config = dict(
    activation='swiglu',
    norm_place='pre',
    norm_eps=1e-05,
    rope_fraction=1.0,
    qk_norm=False,
    bias='none',
    tie_embeddings=False,
    init_std_qkv=0.0188,
    init_std_up=0.0188,
    optimizer='adamw',
    lr=0.00089,
    doc_mask=True,
)
Each number is 50 + 12 x the weight over its row's rms, rounded and kept within 0 to 99. Layers, rows and columns count from 0. The size before them is the row's rms in percent of the matrix's.

# down: layer 2 MLP down (transposed), 2048x512, rms 0.0456, rows 1658-1675, columns 384-511
# gate: layer 2 MLP gate, 2048x512, rms 0.0524, rows 1659-1676, columns 384-511
# up: layer 2 MLP up, 2048x512, rms 0.049, rows 1659-1676, columns 384-511
down1658 089:32 39 53 44 39 54 24 39 46 58 62 61 53 58 58 39 70 47 28 74 50 59 45 43 56 57 52 46 41 42 61 56 70 48 38 27 45 51 52 55 44 33 50 60 38 63 71 41 58 55 50 51 38 47 40 42 35 46 60 55 53 36 54 34 56 27 78 39 51 73 34 38 64 43 46 50 53 36 56 41 52 31 60 47 44 62 58 28 45 45 50 51 32 46 49 53 41 64 50 36 43 60 55 60 40 60 52 70 34 66 73 46 34 45 42 37 58 54 57 52 51 43 39 45 53 65 23 56
gate1659 102:69 39 35 42 39 50 45 46 40 53 56 55 47 50 62 35 16 64 56 75 64 46 52 41 60 56 48 46 51 60 45 64 62 53 67 48 26 48 64 43 62 69 50 53 29 35 42 49 45 56 56 59 53 64 54 26 55 60 64 46 62 48 47 65 62 35 36 53 53 53 62 42 56 51 44 60 44 46 48 50 29 26 57 36 39 56 19 34 61 58 57 30 45 47 18 34 61 46 60 44 37 43 53 29 38 42 47 33 46 40 43 29 46 26 46 36 39 55 55 48 36 53 72 38 63 48 62 49
up1659 102:60 60 51 52 41 55 47 78 32 65 34 47 48 62 47 30 27 59 43 71 30 14 52 65 50 33 53 58 42 65 45 57 46 72 35 63 47 49 62 38 54 54 38 52 63 53 38 39 53 70 40 56 54 60 51 58 63 47 42 37 43 40 41 56 50 37 52 63 46 51 32 60 48 57 27 46 40 40 38 59 63 67 54 45 52 47 60 73 50 65 47 61 40 49 11 49 44 42 49 67 56 58 38 46 47 48 33 37 68 65 64 40 47 59 68 50 50 48 47 68 72 43 56 52 59 44 28 67
down1659 107:57 62 36 52 57 54 48 59 90 46 37 29 61 44 69 45 72 43 36 34 49 53 43 40 24 56 40 59 38 57 42 43 35 53 35 50 38 53 46 56 46 41 43 61 52 52 60 45 43 30 55 45 64 56 48 37 44 52 23 61 68 21 55 83 44 58 45 45 40 36 62 44 57 35 42 61 61 59 43 48 71 51 46 55 67 46 34 48 53 39 30 52 57 58 52 42 65 61 78 46 56 55 60 48 60 40 57 52 30 61 44 36 65 62 52 51 54 46 54 65 47 55 49 32 12 59 57 54
gate1660 088:57 41 41 46 47 59 37 48 37 33 52 46 48 64 68 29 46 54 29 41 39 43 43 64 50 48 41 60 51 51 62 41 46 39 59 37 37 57 43 49 44 64 48 61 41 46 41 48 14 60 59 43 49 32 14 52 55 36 64 45 45 35 63 47 53 55 72 57 55 31 59 68 50 72 36 72 34 37 71 64 41 27 60 76 61 51 67 57 74 67 28 35 49 50 56 57 60 52 72 58 41 63 70 77 40 51 48 45 52 35 66 37 38 42 34 54 61 52 70 49 33 25 63 65 50 45 56 48
up1660 091:59 41 50 23 60 57 39 59 36 59 37 39 60 49 72 53 51 36 45 53 61 56 49 37 40 64 51 36 41 64 41 53 65 41 59 64 41 67 52 21 36 71 55 65 27 54 47 46 66 74 53 40 68 54 67 26 46 47 38 53 59 70 51 67 57 48 41 36 53 67 39 34 52 46 45 60 54 32 58 47 36 54 53 53 35 25 49 54 53 60 49 47 32 69 21 59 47 41 53 46 65 70 39 49 47 56 36 62 39 54 53 62 65 31 44 48 40 50 61 61 38 52 63 65 58 63 60 68
down1660 081:37 45 63 55 53 44 47 73 46 52 42 65 66 58 41 55 52 60 47 44 56 42 54 77 52 56 36 42 45 43 33 30 58 40 67 50 40 57 76 31 55 61 45 37 42 59 52 50 40 42 35 39 55 62 34 46 52 45 50 44 65 42 55 39 47 51 28 49 57 21 51 37 31 61 41 62 49 60 39 58 36 39 58 37 68 40 48 50 50 54 62 51 61 61 59 52 53 42 66 57 34 45 41 49 36 40 31 19 42 68 53 55 51 29 60 35 51 53 53 46 71 37 61 67 48 37 43 42
gate1661 099:45 59 46 57 68 53 22 40 40 49 47 66 40 43 74 49 56 30 41 52 56 57 45 59 40 49 41 40 62 41 46 61 64 56 51 43 60 58 71 47 39 51 53 55 51 67 62 52 53 22 64 47 30 52 38 40 42 63 64 31 35 58 55 60 21 27 55 44 51 49 32 33 46 53 57 41 31 57 38 32 45 50 51 53 64 51 48 28 57 37 35 45 60 65 60 48 59 44 31 40 49 68 60 48 48 64 57 63 53 60 41 60 27 62 49 47 43 52 53 60 50 75 59 43 48 45 52 45
up1661 106:33 46 62 43 55 63 46 31 40 53 45 54 66 53 56 45 40 37 47 61 76 56 43 56 36 35 59 44 40 54 59 28 67 54 62 23 47 65 41 66 55 42 55 59 68 58 46 59 61 51 38 25 52 59 27 48 41 63 55 44 22 53 63 28 45 33 38 55 53 63 52 56 57 57 47 28 39 36 36 46 26 42 59 53 65 76 47 41 56 42 61 34 42 44 63 45 48 61 52 49 47 45 52 51 61 44 48 46 47 21 49 67 33 61 30 44 44 49 39 56 49 67 51 44 59 50 73 38
down1661 111:56 32 44 57 47 55 62 20 37 49 38 38 61 49 47 43 71 44 32 65 59 72 41 44 64 44 41 55 43 58 56 59 39 78 54 46 45 75 39 56 63 45 50 50 37 53 37 40 53 55 43 37 44 49 45 53 35 68 34 35 33 60 48 64 53 78 57 54 70 57 70 41 61 53 40 48 47 44 44 71 44 27 41 60 87 56 45 67 44 39 44 42 61 52 54 36 43 49 40 33 56 60 49 52 49 51 45 69 52 50 42 69 30 52 42 43 58 68 59 30 48 72 53 46 40 54 44 38
gate1662 096:49 71 35 73 51 35 45 67 43 45 55 65 43 50 46 55 49 28 34 50 59 53 63 55 53 33 54 53 32 29 29 51 48 46 55 70 49 69 42 55 23 22 48 38 44 38 57 55 51 43 78 48 55 34 44 62 62 54 44 56 50 31 57 60 51 50 45 55 43 43 41 43 36 47 61 29 47 52 51 36 60 20 44 40 44 48 52 52 35 49 41 51 73 52 40 44 29 42 68 54 47 51 45 40 82 56 39 42 56 75 78 45 38 49 34 51 44 56 37 60 44 60 39 51 62 63 29 35
up1662 100:41 48 23 63 48 46 32 53 43 65 48 61 34 58 61 38 44 49 62 45 40 49 65 48 46 51 39 36 34 37 32 45 52 26 55 41 38 65 50 50 41 44 58 57 42 48 68 62 56 35 58 46 52 46 65 45 61 43 41 55 57 28 66 75 41 49 60 50 18 41 33 44 43 35 41 60 48 78 42 47 70 50 36 61 56 59 34 58 70 73 44 64 58 56 30 45 47 47 53 55 55 51 44 45 61 55 65 33 48 62 51 45 57 49 45 64 53 40 51 49 60 45 66 61 40 52 35 39
down1662 100:73 41 56 56 38 42 67 51 47 66 37 42 44 71 60 42 66 48 66 20 44 37 52 66 36 60 38 40 47 74 58 56 64 53 46 53 70 43 56 49 60 52 52 51 42 53 54 69 64 27 40 49 49 41 47 44 74 51 65 35 57 18 62 37 60 52 67 52 32 39 37 41 32 52 46 57 39 46 51 49 53 43 54 55 49 40 53 44 49 51 40 67 39 60 52 47 24 67 48 39 67 44 64 65 56 64 52 52 54 31 61 40 51 39 38 36 50 40 36 41 58 47 57 22 51 37 42 46
gate1663 097:44 52 28 30 48 62 66 40 37 51 48 66 60 77 45 27 52 65 41 53 36 50 47 41 38 61 55 55 45 42 49 54 43 64 45 49 61 40 42 56 37 34 48 57 46 37 35 39 67 52 60 47 69 32 63 49 32 49 33 45 69 63 40 58 63 55 57 55 44 68 68 44 56 51 34 45 56 49 59 68 51 62 43 43 49 55 30 54 61 50 50 47 49 52 34 54 46 40 55 50 43 36 59 42 78 50 56 44 47 56 51 47 48 42 40 65 44 74 69 46 51 55 45 50 53 40 65 61
up1663 100:25 57 45 64 58 45 54 75 68 48 52 89 56 61 46 48 40 60 40 52 46 49 55 49 23 50 62 48 37 38 39 60 44 64 46 61 46 56 54 68 54 43 48 40 57 50 56 75 59 59 22 63 73 67 38 36 55 51 28 46 51 29 69 62 60 35 35 52 54 62 50 40 35 48 58 48 42 34 29 73 55 76 49 42 55 52 28 42 62 45 60 33 40 43 58 39 51 34 55 49 46 60 35 43 63 41 48 64 52 47 45 50 47 63 60 65 48 50 39 46 63 62 55 45 52 52 41 37
down1663 097:46 31 72 42 30 43 45 65 49 43 40 49 44 48 55 55 55 57 41 42 47 41 85 57 50 43 35 61 31 42 52 32 32 76 61 55 55 46 62 59 59 50 45 41 49 43 55 43 49 55 39 45 51 46 65 61 47 49 57 61 42 66 53 56 41 53 52 53 60 59 48 57 39 42 43 46 54 47 63 40 49 68 49 45 42 43 55 44 43 45 50 65 35 54 55 35 77 52 58 51 19 32 60 50 75 56 53 45 81 48 44 35 42 37 52 60 29 63 48 49 68 34 36 35 43 42 69 62
gate1664 077:38 62 53 49 27 49 53 69 30 58 52 52 51 36 70 40 54 61 50 57 53 48 59 76 55 48 62 48 45 42 38 52 46 44 27 47 49 44 48 68 47 75 58 56 58 48 47 50 43 49 46 50 54 35 53 54 61 58 44 51 35 57 51 58 71 48 51 44 59 62 38 43 56 58 56 46 31 64 55 65 38 75 40 62 51 29 47 47 40 45 38 40 64 60 51 55 53 62 44 50 32 48 61 55 67 56 49 45 39 52 20 47 63 59 66 50 49 47 64 46 45 50 33 48 34 41 46 46
up1664 084:35 43 62 33 57 52 61 73 45 54 32 43 65 45 71 55 72 69 30 44 72 46 63 62 55 55 62 43 68 41 38 43 46 38 58 45 47 54 47 68 64 53 53 56 65 71 30 68 38 58 54 67 71 38 54 56 47 58 53 37 38 46 55 53 64 33 61 50 59 59 58 42 53 71 49 30 37 73 26 49 37 77 45 65 40 19 53 41 50 46 35 49 49 58 64 44 39 47 21 45 58 62 71 65 44 39 62 45 26 57 43 74 64 56 58 50 41 46 70 63 47 53 56 54 33 48 58 62
down1664 085:37 41 51 35 71 50 35 49 50 35 26 62 40 58 41 53 35 53 47 55 62 42 50 48 34 55 25 68 55 65 33 41 31 54 57 58 57 42 63 56 69 80 50 70 57 45 35 67 53 70 67 52 53 60 54 50 50 71 22 44 46 41 44 38 71 51 42 38 30 43 48 34 59 73 48 73 72 74 12 48 37 50 49 48 42 17 37 40 63 41 41 53 67 59 64 42 66 62 75 59 56 44 46 77 46 46 43 37 47 76 50 67 54 51 67 28 60 33 58 63 49 37 59 55 58 51 67 37
gate1665 100:53 55 74 32 48 43 52 32 46 34 45 54 43 32 60 53 44 39 68 73 60 51 56 59 66 31 41 49 24 37 64 68 54 20 46 49 33 66 61 33 44 56 46 37 35 61 47 46 35 60 57 47 36 56 29 55 47 50 43 54 53 41 45 40 59 66 56 30 67 62 59 42 62 38 72 54 64 46 44 52 49 41 46 47 45 39 57 60 57 51 59 54 33 55 42 45 16 64 47 43 48 71 35 64 48 71 38 45 45 52 56 50 65 54 47 40 36 52 51 61 60 40 47 52 58 53 34 44
up1665 103:54 39 40 52 50 51 39 52 48 56 50 57 67 65 43 56 50 55 26 48 49 39 38 58 54 61 54 34 65 32 54 41 50 40 45 58 44 58 53 75 54 43 41 47 46 42 35 42 47 51 46 43 43 52 55 67 48 50 48 58 35 42 56 43 46 49 46 69 18 60 60 42 44 51 28 61 36 39 51 59 29 28 37 62 41 40 53 43 35 33 51 61 55 58 37 55 40 55 50 49 58 59 52 52 67 42 53 55 54 47 47 41 47 52 40 66 41 66 54 53 41 56 74 64 49 50 36 55
down1665 106:31 59 45 61 48 56 46 47 67 42 52 36 35 52 46 47 53 49 73 36 48 37 68 46 61 36 47 43 21 61 55 54 73 47 43 70 48 43 59 54 48 70 52 37 49 34 49 59 43 33 67 50 56 50 33 34 60 54 47 42 68 47 45 58 44 48 45 31 50 33 57 44 78 56 39 34 42 56 44 70 38 70 46 37 52 09 30 49 59 53 42 64 64 46 64 33 21 53 45 32 22 52 53 52 54 50 62 49 23 47 50 57 40 48 40 58 22 47 47 62 66 41 54 54 42 55 61 46
gate1666 106:53 49 65 62 47 60 26 25 43 63 60 59 34 52 41 50 27 61 60 73 43 37 34 41 34 41 35 40 40 56 68 49 55 34 30 78 50 64 57 51 57 43 46 06 47 40 49 44 58 49 61 48 54 50 78 24 62 47 48 65 40 56 64 55 82 39 54 58 42 31 49 78 47 18 70 60 54 41 40 68 39 53 20 38 47 51 53 69 44 46 68 48 52 64 61 43 42 53 37 76 39 37 40 73 60 40 65 44 61 47 61 65 60 47 58 48 51 45 41 70 51 68 49 45 51 43 32 57
up1666 106:51 15 51 43 45 57 45 52 65 71 46 56 47 48 31 46 50 50 20 61 48 31 66 35 43 27 67 29 37 38 66 52 65 36 25 48 36 32 50 52 50 47 54 49 19 70 33 61 39 53 48 29 54 61 51 47 57 41 44 33 49 49 62 65 31 45 54 48 48 60 54 55 56 39 62 50 37 55 69 33 40 44 56 61 45 64 49 63 60 42 50 34 52 49 26 47 66 66 27 49 57 50 42 49 59 55 56 61 65 31 20 66 42 60 35 17 56 50 60 45 44 56 48 45 43 45 48 70
down1666 112:45 60 55 50 51 61 45 32 40 49 35 17 46 61 49 49 36 67 50 51 53 31 66 54 46 50 41 42 56 55 46 70 59 65 61 34 50 53 47 35 57 61 47 32 23 63 55 46 55 53 44 48 67 62 65 55 51 45 57 65 58 62 46 41 40 39 26 59 51 36 46 53 63 34 42 66 41 48 51 66 56 53 42 44 53 34 48 68 51 38 56 40 47 43 38 49 49 57 35 58 34 35 44 57 42 49 52 61 53 37 47 43 67 26 55 45 69 63 42 62 42 63 64 65 49 60 68 60
gate1667 101:35 49 34 50 47 35 50 60 26 64 56 42 45 48 43 62 49 56 33 46 61 34 39 47 67 58 57 47 40 56 41 67 50 26 45 53 46 53 53 75 41 40 28 41 46 39 63 46 51 70 44 38 59 52 67 31 71 55 61 52 32 66 61 57 59 50 32 65 43 64 73 62 67 28 58 69 61 57 56 74 62 51 31 51 40 30 49 33 48 40 51 42 44 39 49 54 42 64 31 39 54 46 30 41 53 48 27 48 62 45 49 43 45 52 55 59 42 56 72 19 36 57 49 43 50 67 50 47
up1667 103:53 67 29 54 47 51 43 58 44 45 61 38 49 49 54 51 49 66 63 54 62 25 44 62 54 51 71 59 54 50 47 63 46 55 50 69 61 44 60 40 60 43 47 64 43 51 56 31 51 37 43 43 48 44 37 60 45 43 59 51 33 47 41 70 49 38 53 47 46 57 72 53 57 61 60 44 54 39 55 51 43 36 53 57 49 62 54 21 59 32 65 45 39 57 75 58 35 43 46 56 56 68 54 44 37 60 40 44 55 49 47 75 57 28 59 59 50 59 54 62 35 59 66 54 45 59 36 40
down1667 107:55 43 43 53 40 51 54 45 45 59 49 76 72 60 73 41 49 46 69 40 41 62 61 50 43 48 44 58 36 64 55 47 46 52 54 35 52 54 47 46 36 46 56 50 23 57 52 50 55 64 52 47 45 49 34 43 50 49 40 47 41 36 33 62 72 54 62 57 50 25 42 42 24 43 47 57 48 65 40 42 44 68 52 39 50 59 42 37 49 34 53 41 48 43 66 47 65 69 58 48 77 46 28 55 53 50 45 61 64 46 39 44 46 56 46 47 72 46 57 63 58 72 47 49 49 56 48 30
gate1668 107:43 50 37 52 53 55 49 60 57 49 68 56 33 49 48 60 40 22 31 51 67 52 44 25 51 42 72 51 38 52 55 47 50 53 66 50 64 43 48 49 38 70 50 74 35 52 59 56 38 44 39 50 54 42 68 64 36 47 55 60 26 55 61 74 63 47 29 44 64 43 42 34 63 42 40 45 71 52 62 52 36 52 44 57 39 61 40 63 43 53 64 80 43 30 71 42 46 61 70 54 41 62 49 46 47 60 54 39 51 59 48 53 56 54 41 50 42 60 24 48 59 37 53 46 43 38 37 64
up1668 111:47 55 54 54 46 51 39 51 57 47 44 48 47 40 56 41 71 39 29 55 61 59 43 61 19 46 27 66 38 41 56 44 27 57 51 57 50 51 47 38 49 23 39 44 61 39 48 54 42 63 41 51 64 51 46 59 48 41 59 52 32 56 68 57 43 43 53 55 67 35 76 17 55 56 51 46 62 50 55 25 27 48 60 63 32 45 46 66 72 42 52 62 50 44 59 44 36 32 44 77 50 54 63 38 44 61 59 52 22 52 55 38 51 36 57 43 47 60 34 38 38 52 52 58 55 39 45 47
down1668 110:63 60 29 51 36 46 42 64 39 52 51 71 30 64 57 57 22 38 28 48 56 62 53 47 38 48 54 71 59 53 60 64 34 63 52 56 40 34 56 49 68 41 35 48 53 70 68 50 65 40 52 58 41 55 51 40 51 56 64 51 58 40 58 54 28 61 50 65 61 61 58 54 59 46 59 57 47 41 62 28 60 58 60 36 49 46 37 55 53 52 58 37 63 48 61 34 52 34 55 57 24 47 42 53 58 50 62 33 34 41 55 61 64 69 65 50 74 28 37 42 79 59 34 48 50 63 59 61
gate1669 116:41 56 36 60 51 56 50 46 54 48 70 73 51 36 56 40 47 61 52 45 49 32 54 62 51 84 38 52 54 43 44 53 40 43 39 52 57 61 51 58 50 41 50 60 73 52 40 42 26 37 39 54 42 20 64 47 54 60 63 28 51 46 55 67 52 47 46 60 61 71 40 30 56 48 37 12 42 52 70 69 56 41 46 52 35 53 43 35 35 59 55 30 33 56 46 48 64 42 43 75 46 48 46 36 46 45 57 38 49 65 45 42 45 48 37 46 56 49 55 64 50 52 55 26 55 50 54 46
up1669 113:60 59 31 57 53 49 54 62 52 56 58 36 53 27 28 48 53 46 38 39 51 47 28 45 58 53 57 61 46 61 53 54 43 43 55 57 54 45 61 53 54 62 46 39 57 56 53 45 47 50 57 51 48 57 46 50 84 63 47 59 49 15 52 62 43 72 54 65 48 66 64 55 61 35 30 33 73 35 57 39 43 53 45 52 44 64 48 40 71 55 34 53 55 50 33 48 47 28 48 47 56 65 64 46 60 49 47 34 63 40 58 58 61 48 52 44 43 58 57 63 44 44 45 33 46 42 61 53
down1669 112:46 28 57 48 45 49 50 42 60 48 47 43 50 46 45 79 49 31 35 52 55 26 74 44 45 46 57 73 50 52 30 76 37 50 52 33 61 52 34 35 55 39 59 37 61 64 51 67 45 66 46 46 62 45 38 59 39 49 48 44 53 52 54 56 37 46 24 51 47 52 60 50 51 61 39 68 58 44 64 69 56 54 49 43 43 59 50 26 49 59 54 53 50 48 38 46 44 64 43 69 80 78 47 43 38 44 62 59 64 49 62 52 64 49 44 38 46 62 29 46 30 49 42 59 38 58 44 14
gate1670 103:46 35 51 35 54 54 31 42 46 52 43 62 46 68 45 63 50 46 46 56 22 45 71 47 51 63 34 57 46 49 40 53 52 55 49 36 50 46 63 43 36 32 65 65 62 47 51 23 44 83 56 30 59 46 38 50 46 59 39 74 67 31 46 45 50 57 56 51 72 60 55 44 45 59 63 57 59 54 40 50 55 56 57 57 40 62 50 30 39 64 32 72 42 57 48 63 67 53 51 53 47 50 70 63 21 52 53 53 38 55 70 42 66 43 45 42 76 43 49 73 31 54 73 76 57 53 43 33
up1670 106:72 56 50 52 61 38 52 51 55 52 51 63 62 42 69 64 41 37 65 49 57 50 41 50 54 39 70 45 41 46 57 54 43 65 56 34 44 62 67 42 52 62 26 52 51 43 34 59 62 29 45 50 49 38 57 36 55 41 66 22 60 62 54 22 57 49 56 69 47 55 60 75 60 44 36 69 33 54 53 44 61 49 65 25 53 41 76 49 33 49 52 63 46 39 55 52 45 39 50 50 50 55 28 36 41 62 48 59 46 64 23 61 40 27 29 54 66 59 54 57 45 40 52 36 56 54 43 64
down1670 111:59 58 66 41 55 35 50 47 54 43 48 40 75 39 49 57 31 45 62 62 48 36 39 40 44 38 50 45 53 67 57 41 60 69 55 60 52 67 46 53 53 38 41 57 46 56 45 53 51 59 53 42 57 48 57 51 59 45 40 35 51 60 58 49 60 34 40 56 35 54 60 34 43 49 66 31 42 46 33 45 34 33 67 70 44 48 65 40 34 54 48 56 41 44 47 66 52 48 49 48 47 28 48 39 60 59 39 61 54 51 40 45 60 44 63 49 42 54 59 73 65 40 40 63 55 54 33 51
gate1671 095:55 44 59 58 41 49 61 28 58 59 62 74 38 53 43 51 36 47 49 58 67 46 63 66 46 65 52 57 61 51 55 61 45 36 74 31 37 46 52 52 57 48 41 54 72 55 64 48 62 59 50 32 47 46 67 75 48 53 49 56 34 40 35 60 62 44 57 61 44 77 37 18 65 50 48 55 66 52 45 52 51 39 37 49 61 41 42 34 46 70 55 40 71 63 38 36 70 56 51 26 46 58 67 44 54 33 65 40 54 54 55 66 53 41 39 59 32 68 62 70 59 66 43 49 69 40 50 24
up1671 100:50 50 37 48 43 54 54 48 57 40 66 41 51 39 38 28 41 71 34 51 50 50 32 63 42 63 47 43 36 60 57 50 47 58 44 50 51 39 62 42 47 54 51 47 38 27 48 66 43 43 19 53 54 40 53 54 33 43 43 54 42 44 55 70 30 32 62 52 50 52 53 76 50 35 35 53 59 52 56 56 69 83 73 31 48 58 45 55 27 36 56 47 51 64 62 37 43 58 69 52 52 61 49 54 50 68 43 40 86 72 39 55 60 53 51 45 62 53 40 44 47 58 49 61 30 03 36 34
down1671 102:43 67 60 37 64 42 50 38 51 42 46 41 49 50 74 84 53 46 63 42 66 37 57 26 42 55 61 52 34 46 51 38 58 63 62 37 60 29 29 40 55 40 35 51 44 38 55 46 71 30 50 63 72 51 56 33 62 56 40 37 40 52 36 35 27 47 29 46 64 42 55 52 71 30 41 48 57 28 48 58 63 41 72 13 43 51 36 58 70 35 70 64 36 56 65 59 52 48 32 51 34 44 70 45 52 57 28 63 55 71 53 61 54 60 46 63 63 52 52 49 44 42 52 52 22 51 47 54
gate1672 101:41 45 77 59 52 41 40 43 37 65 42 43 82 46 64 44 77 76 36 30 45 55 61 48 48 62 62 50 79 55 65 41 55 45 56 36 66 51 60 44 65 46 50 62 37 55 52 45 57 53 50 56 59 37 35 60 32 53 55 25 53 28 38 52 63 68 39 35 51 50 37 53 61 49 59 49 33 54 67 60 66 47 48 46 50 56 60 67 31 50 63 46 34 35 71 77 54 47 93 28 52 37 33 56 35 46 47 39 30 42 32 60 57 32 44 49 67 75 40 48 50 59 47 45 44 37 63 58
up1672 103:45 71 58 61 46 60 59 62 56 49 39 94 51 45 40 67 43 46 57 62 59 38 50 42 59 39 76 57 54 39 59 65 45 31 41 40 32 51 45 26 55 24 40 30 39 41 41 72 35 62 61 57 41 48 53 54 60 41 66 37 45 31 46 49 51 63 42 43 55 43 52 36 53 54 51 20 36 39 59 51 43 62 56 40 59 33 55 30 52 49 48 64 46 44 31 48 53 55 30 62 52 63 62 52 57 38 45 60 38 39 61 47 34 44 49 39 67 71 50 40 40 56 84 35 29 67 57 66
down1672 104:54 54 60 42 49 35 34 42 64 66 67 65 53 53 47 30 37 29 40 52 50 56 54 28 36 47 46 35 11 87 47 64 58 63 63 51 37 46 26 75 59 40 67 59 37 45 43 38 41 57 43 51 54 45 50 50 47 51 29 47 56 34 70 56 42 45 33 33 48 26 43 42 55 58 61 67 52 53 52 46 77 58 46 41 50 38 60 61 53 78 54 47 59 43 51 52 27 49 47 39 70 47 43 44 72 53 71 44 53 58 54 45 56 50 50 44 53 53 33 38 52 52 32 45 36 34 35 45
gate1673 101:46 54 38 83 41 59 38 41 32 73 59 44 38 48 27 47 73 55 59 59 53 58 38 30 35 57 35 38 40 54 69 60 62 34 43 60 47 71 33 45 55 40 64 59 43 56 76 51 37 39 50 40 55 44 65 22 37 57 54 59 41 48 43 53 49 60 50 46 63 66 67 48 77 45 57 54 56 49 43 45 41 42 68 38 53 35 38 50 61 60 76 17 84 58 62 50 44 38 39 70 51 59 29 37 39 74 59 30 46 70 38 63 66 63 51 59 39 48 44 57 41 54 45 56 52 57 34 35
up1673 078:48 40 30 54 51 49 55 44 63 50 41 34 38 55 44 68 51 65 49 38 70 60 39 60 52 68 54 59 38 55 52 49 47 32 53 36 56 31 49 62 46 60 48 53 40 48 62 46 67 45 48 70 48 46 53 56 79 61 49 62 55 34 49 69 52 43 67 35 33 50 50 45 03 24 40 38 67 40 50 47 81 62 48 64 32 48 73 59 51 38 69 57 57 47 83 53 45 31 56 56 59 26 46 42 47 23 37 42 63 69 63 48 47 45 54 54 49 78 52 50 59 59 45 38 40 61 63 61
down1673 077:39 53 51 32 56 49 50 44 49 36 44 44 42 48 52 47 71 36 54 34 60 52 55 37 61 75 50 25 57 43 46 50 64 45 56 34 53 44 42 34 36 46 46 47 44 56 64 38 38 48 51 63 52 58 46 56 53 71 59 38 34 32 43 45 32 45 59 33 47 37 47 37 48 57 32 54 50 45 49 56 44 35 42 61 53 73 45 52 55 47 58 23 61 28 36 43 67 57 57 52 55 49 40 37 47 61 52 49 69 57 58 45 62 44 64 47 58 64 66 33 57 41 56 43 55 47 58 40
gate1674 115:52 82 32 59 45 37 37 30 34 64 50 64 52 47 44 50 38 44 35 71 48 49 64 41 76 34 60 57 41 18 64 33 46 37 37 64 55 52 57 50 55 42 38 42 41 35 25 53 59 46 42 35 60 68 61 47 58 60 52 43 67 41 50 56 62 51 69 66 58 59 58 37 38 40 46 59 52 62 61 54 50 45 45 76 54 54 42 54 48 54 41 68 57 41 64 56 64 41 52 50 46 45 34 46 58 33 69 44 57 34 46 60 39 48 57 72 41 55 59 48 49 58 80 45 46 60 50 40
up1674 112:59 53 34 61 50 40 55 43 55 23 65 42 45 53 61 63 44 53 54 51 47 48 33 45 43 62 36 47 49 68 55 75 58 35 56 59 51 46 45 51 86 44 62 34 26 49 36 49 52 50 55 58 65 55 55 43 54 33 57 60 62 48 64 20 68 60 29 49 58 45 59 43 65 51 55 64 47 58 51 31 65 42 42 41 58 28 55 61 65 57 47 35 62 45 54 39 33 52 54 67 53 68 66 52 36 59 54 55 47 52 65 47 60 45 76 30 67 42 49 49 51 42 52 44 35 40 36 56
down1674 106:48 58 43 16 52 47 36 30 62 35 48 41 53 48 62 43 54 43 48 56 69 39 41 50 57 37 51 44 48 46 46 53 26 75 59 58 40 51 66 72 59 26 45 58 46 54 29 67 53 59 70 62 55 67 52 41 48 56 62 60 45 49 61 40 56 44 43 62 41 62 42 33 83 61 47 43 68 52 41 50 54 31 50 34 41 52 55 65 54 51 48 38 60 72 64 48 58 44 74 58 09 50 49 56 60 54 65 49 62 53 32 41 43 43 46 54 46 50 65 63 35 51 54 62 59 34 52 58
gate1675 113:58 63 39 46 45 46 59 49 44 44 60 40 59 47 25 50 56 61 77 46 54 50 56 54 59 48 60 69 51 67 63 70 33 56 50 48 21 50 57 66 68 37 57 46 58 36 29 60 43 46 50 39 77 69 41 43 52 38 37 54 54 54 26 45 58 42 26 57 49 35 58 67 41 54 59 40 58 59 57 27 36 41 44 48 45 53 40 63 38 60 63 38 52 67 70 61 68 55 54 63 39 71 50 27 50 48 60 52 23 60 60 49 46 44 68 47 71 47 65 65 54 63 48 52 38 54 30 40
up1675 105:37 53 78 50 42 42 49 45 29 43 36 52 51 26 43 37 44 41 71 68 64 45 56 66 33 42 37 35 45 29 46 41 73 57 49 62 40 33 43 40 45 45 32 52 73 36 46 48 50 52 59 62 46 49 42 60 52 48 35 32 51 38 28 59 56 62 47 62 66 37 62 34 42 47 62 50 53 41 33 60 56 47 42 66 56 58 35 44 45 36 40 72 55 46 49 51 36 68 53 66 63 43 54 70 60 57 46 47 44 48 55 54 63 38 13 31 66 64 21 26 35 70 49 62 51 55 56 58
down1675 104:40 44 56 56 52 49 43 39 52 50 77 39 31 61 32 30 49 66 79 47 32 68 53 52 39 43 44 21 51 33 50 35 98 18 45 49 59 59 37 47 39 50 43 65 63 44 58 39 45 57 69 50 53 45 54 56 54 67 41 54 51 40 61 46 61 52 57 69 46 40 37 50 37 68 48 59 34 49 42 48 62 37 41 61 69 33 54 44 37 47 58 35 63 58 42 41 44 63 63 79 60 42 48 73 68 53 70 63 42 56 46 53 51 40 39 60 65 41 45 46 34 58 53 53 37 47 67 69
gate1676 091:48 27 52 36 49 62 51 64 52 68 51 40 35 23 32 51 32 41 61 40 48 50 59 47 61 40 38 43 57 50 53 66 69 16 59 58 47 47 53 38 59 42 38 59 52 52 44 45 33 42 54 60 30 39 37 31 54 76 37 57 49 32 58 44 58 47 49 52 28 44 28 52 50 42 50 39 41 46 36 70 51 29 63 62 32 62 32 57 43 20 45 23 42 37 34 42 52 60 43 26 60 60 49 25 54 47 59 43 64 49 72 47 64 37 51 50 56 61 20 68 60 59 45 45 51 58 47 43
up1676 092:56 26 67 27 42 35 68 43 56 41 49 38 44 46 52 48 61 56 45 49 52 66 58 34 71 56 52 55 43 60 54 50 30 57 35 40 48 53 49 60 49 40 64 62 41 68 66 34 52 70 30 42 47 60 51 59 60 51 41 49 31 65 35 58 52 45 62 69 55 29 53 59 66 60 44 60 47 61 61 42 60 59 49 46 67 67 36 54 53 64 33 69 42 52 56 43 50 59 54 65 48 66 65 57 53 53 52 58 61 36 33 31 34 61 68 48 41 25 37 48 61 58 37 70 42 29 50 45